Weights of a small transformer language model.
Training: a variant of Adam for these matrices, 107M tokens, 3278 steps.
Each number is 500 + 50 x the weight over the matrix's rms, rounded and kept within 0 to 999. Layers, rows and columns count from 0. Numbers have three digits each.

# layer 9 attention query, 128x128, rms 0.0815, rows 0-50, columns 0-127
507538452489525438562598514492508517471523522460355451540484472499488490474504520496464439403506526446480427557567504521563532519464471465572622455463597485485486484359506591490511516499513596573528530487464528459495501546495431493499564460595450453557516446589555595488501454424459465496552512489460486490561567518473585487483551436576461527416485440420449461440420658469400499510554
508530437492548594542502494562591513472502491571383487520549475502463458524468542559485468458593542470485569521514557568555612503441449448485419430431458546513516514431534524433433444525466584505550547500528476484502557510475512462433485564489527497558573460465481394502494569496516451429507423556517537469517476534516450455454518489477487580414409460486487503570532558515540488536542
526607481452466539512504412446510322470495537464532580539454528521564495464506436414472545519530534473535556492449636526535512455483448476362452460517439489558476505475488483509360459500464405525514572632518572510483499509456575578449477464531487501439503522490449527422578527545495538515499502578521507554487572498442469508437464531562536491549549506418467485512510581476558517529607
494514470547552477437522514492510584624463624562586536452420453509504559525449495605541520624466505540449486508529496541558547429414468540471479532428524500482502514560611467520506499471471516476518569425509532478449641462498478515505477502514454507478535533529447477472408480445428513469532456509494510512506449586441400438592461526533469443416531448483429496538481454452476475383486
488514498536493470458513492499583524592481576517457542573500494460478427417511574472491433430489510428529477526532492523535528563421501466462484507459432538559448516487432594445475477523456594600448533508515565479578507585523416469520524484559473487434496505527527573451513516465472513491559480441504457578490559478398606443507561419520530503487449447492450469453482573462585563484533
492515528532528456569421512517521465555462498524462534510538483506494479521457447555507493467544543502434512525516455575507478456534525460481572472449510576603476477423467536492469419495480547500506530490493528513528449459408491560512569470444472516502464457542502485475520437535438511486475453540415521473524510528590530469471481507454489559441538528461508501458538513546512538596449
452487480549456450448464533539534609458473487516464555540427616417453474484522538538539471413468476512492449538465558532473496481470507448611532526486566535537486504462523580485584504513432501490491469417525435414533558580586444487425512525540393461564490479577469526520469542447515522522530511477489468509469525498452546490610622502549540454426477462460503482465492508447546504442544
498489515415543558571499415548541472524476526607446480512476536486549484580497494506547582442472564500443485433448404539495572495552459478494437509529400581611519511472505510438529448519517544513450445462501511459484477497428483413419481501480547457458432448544547493520508541502492495478447484521564515503518517496595396492523428466425460570511438534582541504500474568498477439481459
400476505505508570523510524572569556500534530474410500484554465490441526504496537595457508401605564562516523524557475533463597478338469462565540500528549431554491495422578539418500440402519632534523512466541507454512518507444443608388469551490498446503482487583569478467459505425496460383523414486424601490516412532527501454474537460437511585412427473437465577555543528500523511577581
493456521478595456478506510562469480394410582559481468527529544473445481490458503450498486452462439454548556496510496492431473387463532495397487555586465435486437500460493488532530557535457447507443564512535444473567560532487553494456546505531465467612502533530500521565519548499508571510625531471536527539547457440462522479408534487552555502478563485569446424506490514491537502509485
440548482433478497391399448591477458534537450538585517538479479488375544540431520465485530528511388449501543545494409481580425414482416536416550540486506485566474500496471528435449498468422508491545571468624517530552515519522396374594482479522460468517552524470453435450511529523450435527546534541496557486517420512575506482413530522526537491468567493544459529592435471529460490595466
477548485489500411558524471526491445366471521395459502528421518445526457458544442416520488403423464468479453528504475508569477461565492430489531467534509449537512502430458485502531540447503446546477517542462533523565494554499518539573563479535488430523498530524563616457497504514481493547606565490485488601510507495475499565485523520534509519443550441488541422488451582461468539534525
539561504520538560497451500463478436401447502459422485507524420499522454484504480470493583441496489577544523497509536446493528431505504452507465486516498455519479472435493445541524514507544468465457485460497486534566522535478560486481551497535345444535416522525520582515455461489547531472450534524498555565485486494519479493410518527459517489473567486564464500497509559459547533572515
489465521496545458475390508492429486462453443515605512501526565457463435485491339518504585471479443470557497439325537573404473426616545566540481559590427518568468501553466456570563432502455410491465450480516420540566462535507570476449509489500410514493492583533397555534463502578496590493553626417627430555491514445400567529455519575543512529573524448499498377469489448553604476516517
468430521599482395553447489564494542618487597504576633440583488424471474518502429560517511505415501441326493486529484531390499454574550574510453501529466577592525534552529504484498516498429492389456563418455531492460460506490555471397532399406536470534466480496470471463490457485484545497514451512530542478493555506520431459573485439479467516537575474539478552487540464498521484513461
552504471516553463535541444552485486396542540492520482490489405546519428477518447382494433500471507434565403488492504482613541534610403457444476459478549543470413439545469470490594499573517427528527456553545504577503484463502512484633555600564499510510499528444587598521630537587533510530579547501487469435421424407442491536481512437491443440384508470504580450419423523480515499505443
561478571501476508516535489441499513467514468458523515434639469525544496539526475506502552485474575480430521460486487483420475537581558440472485535528439551539516469594480477451544559441484474464469523535455470441506434510395538510476435454393583485444479498484544517501522489498463598486514447540526521489494522494599481558479421475492420515574545461554527584528575507488449534608434
564485445522523381464431399522510478440427627627504533472505440488412433553582444478543629551392520537497538479335552397480473466563533452468421612581385494470484503508436445411625536542491294389471496462493448488580454475463507427496656559518445460456454588490427521562529474453510533555578658484524552513488381506530516550490490558688507540464526427557574468606479458430527535501491
507533464496429493490443470517503477477634492414497527549451490555529470495547469442503522498468501487485483493528540550500577462537511521500517496453587557536506512466496484484484514526419477426585571526515523522488464473518506523555489435519461559518610478454511455406516460517496442459483447515504512471427522535503511528425483468581454526537491557372504567545406503459502529502554
499456442538488462579445467513551405451464494525458548444497511556521470503521468489503478456552599444450492478479463544527583520456535538514485497507523464491532532515455477422514478464453484551530456579431526524555407483496532557528579500422560557439513541507543571451513507522537383514507493467505498466507468462541516563419557456511482617455444498479570438515524472431500478566539
417489558546484465522503528463519520582652550404554542482506431544547496433546562550534487605495539527427466512629591464505482580428496490607527487425645476497516440527562516451451552523524563463627588469483488482378528502463401529516470472468495578472538519476562461417510498417457405494500388496465541422474473549533527507506487557476384447441495460445480627586489431364429523460544
505522534489510531591527523414482589564532438402442544488519529518593491490462544498480447432490551509444451571566516508478496629517415479540477506502533574568440475495499529505463447474550576648545458477577504428432541561428488514478408577428569455510499449539577478547532503520475495384431365526512450509505538551538488464541520430391472491509426483448467481497448604541582491474515
466518538511518475507507527476428569617459573501533513549476536472492494485531465510543453487496455517474462509508469515521459524536541518517509500588473522517493474492505484576485462524472470581472519500510551481477531449531492552505541498441458481539444518560475567532485482495503515517480463479473518509502516481416460514598581455473537424490566538470484447451490524541552522435472
535449519521533522451537523572489589661500603615565548535476481529549473538474488543543552566429487569549368447457493533465528508464521489545378500493419546490452433655492450515465512542485466479476440436511466499417513456478541531354438584533497471509461528420435446504475460546518466500387488517556538402459361376490381510675478479441502454478478533518585602545452421390606541401523
454530530575457478434510423413539526389420536487454470545393483501469517477502512506499449546453550568477531486530523485483461500342512494446500527514619504512466485431587523529585591519525445484486539471484446425465575499515562556559511498545522465532592503514509476510502544436426466523559464530465542478442507520528507459543519450532467479394529495469419515538464583527488453484507
432566434518429553472484545582477566530554417405505425567470577497382561465476544614386380424603386439486526526544496635507569478464475580587575478465558649570554564523477570515364432450432607524483518515551531519460566546550442559470411485493491569473559433516422362442539553494541465450484472511501504510516584553461475395497517451501518562553459495405455488405489508662482441526513
493507523404530575616460526518525531544524481541482517461525347476492530508439461522487528456513635532482568520453511564425444509482443484576468542551494456509453488413485504486494475482541457544583523427553501495496557485509543481465505541529495457538463526508543520499504545535533503436501500435585517491506368503509528521507531438534456509413480513496507550568401496449513500524519
482504527503390447590440526474496533488472454453496509495523503524562472494522402427510453403548548469496567498486459522496442508526500520592487514544560494504435462484459505573402481577472447531486394519492452496559444440499522544559538455428472525489453568527468529484510491560513558471492472535555491476499512431479501553474513444498461576528533591440562501488480482544513577557529
498531552494572527484474462350451469597514503477553536531440464555517490511521455480506549612547552592484508496469526540489432466479472535482471507520500477555464429531517489580459607468526448406496530527489503516442552458439524521524552479495495576461521534438473489482474507430452516511481485540458500467458471513482390564517443514531390405502577557466486599534462518465459498424520
416546492475475519454490459467491464579533523430439507553482528514547467428548549437474585417517532512496494499561547516427548511400555437552488505507593517630516465462497537517430523437463552527500492484521508423462511529506488520507447562583439498478490429532587479516516513512479427455430425580522468517461546473508586433476562483466539517455450482449501596469467557460509475494531
483513487469519575514574522574542487465543389506450424512547492507538540533487648535488454483490512392465453483567510508481584579534454516553542473479510514563560513494482548437444471460523640537495504490481582447434485580463468460445323497532588507546516409474551447443529552502435488507489401506537463506544526516560496399452483443450465563565408475557481546481475582528417414529457
488532490497548543466526442472496479409487512538510465541503553475517528478501456402502541516486496483498531536481542470455495486508519556420446514627451432465517559558509495495517573592468410464506488553468459504525504549522525414582522458536511500451496510463494547519485457458487488603514537456553480528503555464475493518447504508512480476561476509520495477519514510508502405488419
477519534402488455566537486503518485522472511479447506494488483442514532440505379526493542473508531475526483538538514553559525395459409417567663474469532472547439443319572526436482535512498509552544543473461503509556523514471478459481540471578339453556484516596486597531440471448506441487495584477456391481506525564479639502435516483480551522416534410424475463478466575469492459501533
503524428485488522536350517472567390478447442546429544401527477523577524526500480537550553485529557534453566557465569573458606435537471477502405453544478426499521570420571453448437450553531437468559525517513482546498517465503510417504486491482513461554598565452507469481549590493484440476507474469448451493478475582544465535445465448530525465381523467436571493577506490492508479499549
540614460511462489465491425435510421502556563473518469577416536489642480490541428462423468511588590535518515490489582542495533481573447457472473472480478503587566484507445461593380486594522491468493562580509489481468462421505572589512470445582455513496496515529432439362528560509494564545483494559590525542453555427424458487514446445493444424523514533435529563463556517528470508380543
505501511560516516463469488481458518607481521551553540485465514514492503502480493530540482649494465512458429549521505517564515495485468568508426554401560504497547544579524484504509517512498541461486509502504477592471561477473376487557534443466555545473523504433482420465488484426461510503507456487519475511467441497470386400605423534530516454481555465473499516576478448505572460433494
465432569353478479480448482527497535556555470556550526522502555495508523439487457429526489558503509532613476518560491529532454524472468441423564534484474469563477502494406512428461528457470493579449516505502570518586529532464439535521500380500568487516472551484527575479464477519544529418435490398526451525466573395448560515489556499511551514546555425476469478492483532520588556492485
479489519497476444600413524515568512511448513501426530479519450499478516533554469560467487502535520418442574501527421521494491424483485422478578473465502508569460471410615508490479405464477517575491523435489535498574448469465492488463554484503463491469514440593502498541395446505465486493520512563464537476547461525608554456450541471509460573410642441475493495530544564493566465613483
476475487487499480412512544492477648452451439457498511504432543401469479488562591483473480475477491524497464463537513470531446527476501496579513524520528511521446527444499572509599524457422544545447475383486431457531593626534441497452453523511464432491507452582487477550447449505505517476463539480538537483540547466458541461561583518553484486512401488502446466499533577510606564527476
536516513416520525596473479478538491555494515528468508450526521533473507527469600466475547483425527507457532502468403527502479595548501554514463525557425581594485513535443574431503484395531521492470456533465480429515456641334468439489531444426603390487470487431500584508535533495528518457483478465514545541451552490580460519460484509449465551456497501631507506545454596484448500606456
497510469536397524562527487488495516505501446492459501470528441506462524497533564517464568492545509521463532482562479436501544498393542472620489493515561449546450527468476586545517436456538580560501467473433471553503580540410404548470463426567469511424523458536485437525527489531481430466415419543489616491479471480527508412410502488504458547431477489395469545576558542498505471563580
522496503481516526426463508527541481459494491557468448573479590515503374467471446459536485488530581491521422519488581494490446452507556489428472490474470490499500525451436485522520514543461497445442493573492474499573498504488568489472569493507562502593480561434539557477549482486509484530529496462528497496488534422432483517515524490482582527498490509587478483482535584569540565529534
455489427425516512454449447461442435572596423532567510558473438492474527489499606373466486576499385462482445621498384389542403594524488480450510502589528495595522566542411517482448482478455537447528497502477502636521523611458324481673479460469578494445520500363451540442574529568459482496504470539516508480439510464550553442407535526556522479511578518510515454556392519536460426587414
506599488515528481579578453510473520451422549373457456576431532439521441489521459392495430395467482480537454524507455479545520496526459487529531477516554558551474531431480564524554558499470480538487513542447518468566510503451528523613532504561491461485537440504485539495517470487507526552596516542521519574515540440467518493462511409511471525481480517478491464462458595581491498572529
560546494530508502583600467437480461403432491458420472474565465440436516548595551519470525444462404538557551493508502459458462541490527495537439505545511449486553413446447499580536485498533474542426442435510426584554573477430438505479497475590411437422502451562499559564477476513536507461448526579484603542544451480515480508421472499468428544479566522513450494474543537436545558580543
519447471516485511422411492477465541457430506541595521525512518488459429529533484493500530461451422494509536479448543525456521492532464532531458583580457488510427549504508468599556455460465601489456445455533413534488494519529494446436476535519475473486510462501435490554460526567558619406526572516565453570495568486467480497478537555568459559543510461516509427482438502562551503517462
466412565565420495542458505586543574629509547537562635466536501474463440479519430535522500539457593414364395455511488501500482449523468570537520457465455576573521510570563563448537509449452497437477513413408583434465436534546587530360519492423535481497423472527529442461509362490459507573509459528498512401537538510548490417588539469483458517501542569546473581489542455562533478559479
596543547511531437471542457478524534408459619481438458517486504568495463485486489440467398497389529513565487520520529544513552538567407516453413509540469515510464499493506522527552511539500479516516443525513483482612509501547442485581546585559558433474503552457541584552496548557476526477590537506469544504400476514429566610463532487454458465383493499525539440496354519436492528544499
539461571502482531515567554538566509483461493468470485552608510483506466530616517526463475445534599439391514418489428467430514563583482417501455489436462545506494459568511529479535457487477460559467534527505532380468419515432583516411407531510527473444456446555545485466515461513491539570491506523531548527597512498549511501554445502485427604577390527571494649489677502536482548509445
589461504455495443419532452512544472492506551595550541527469531463447491512546442475510460533421619498478468490417517521538446515590469481524489536547373547501552547532456490460579555541467412452514443530494499421530494518559500442468542541473588503465420519446549554534561443461519533497517625490541458401515497495533540515512568535576507542512460520585552493458492487482497474483439
496568465484458500544508492436474533493599539464463507524416469558530520509560498488492431509473548426485511544543476445511562509492441425488520484516614536583452529422509501541493501550492575505562534498485471551472508546551427540523472481551462515446585448462507493481469488514455440513471515585498557465462493535477571556460544428464439539463504538390524556515377477432488408480468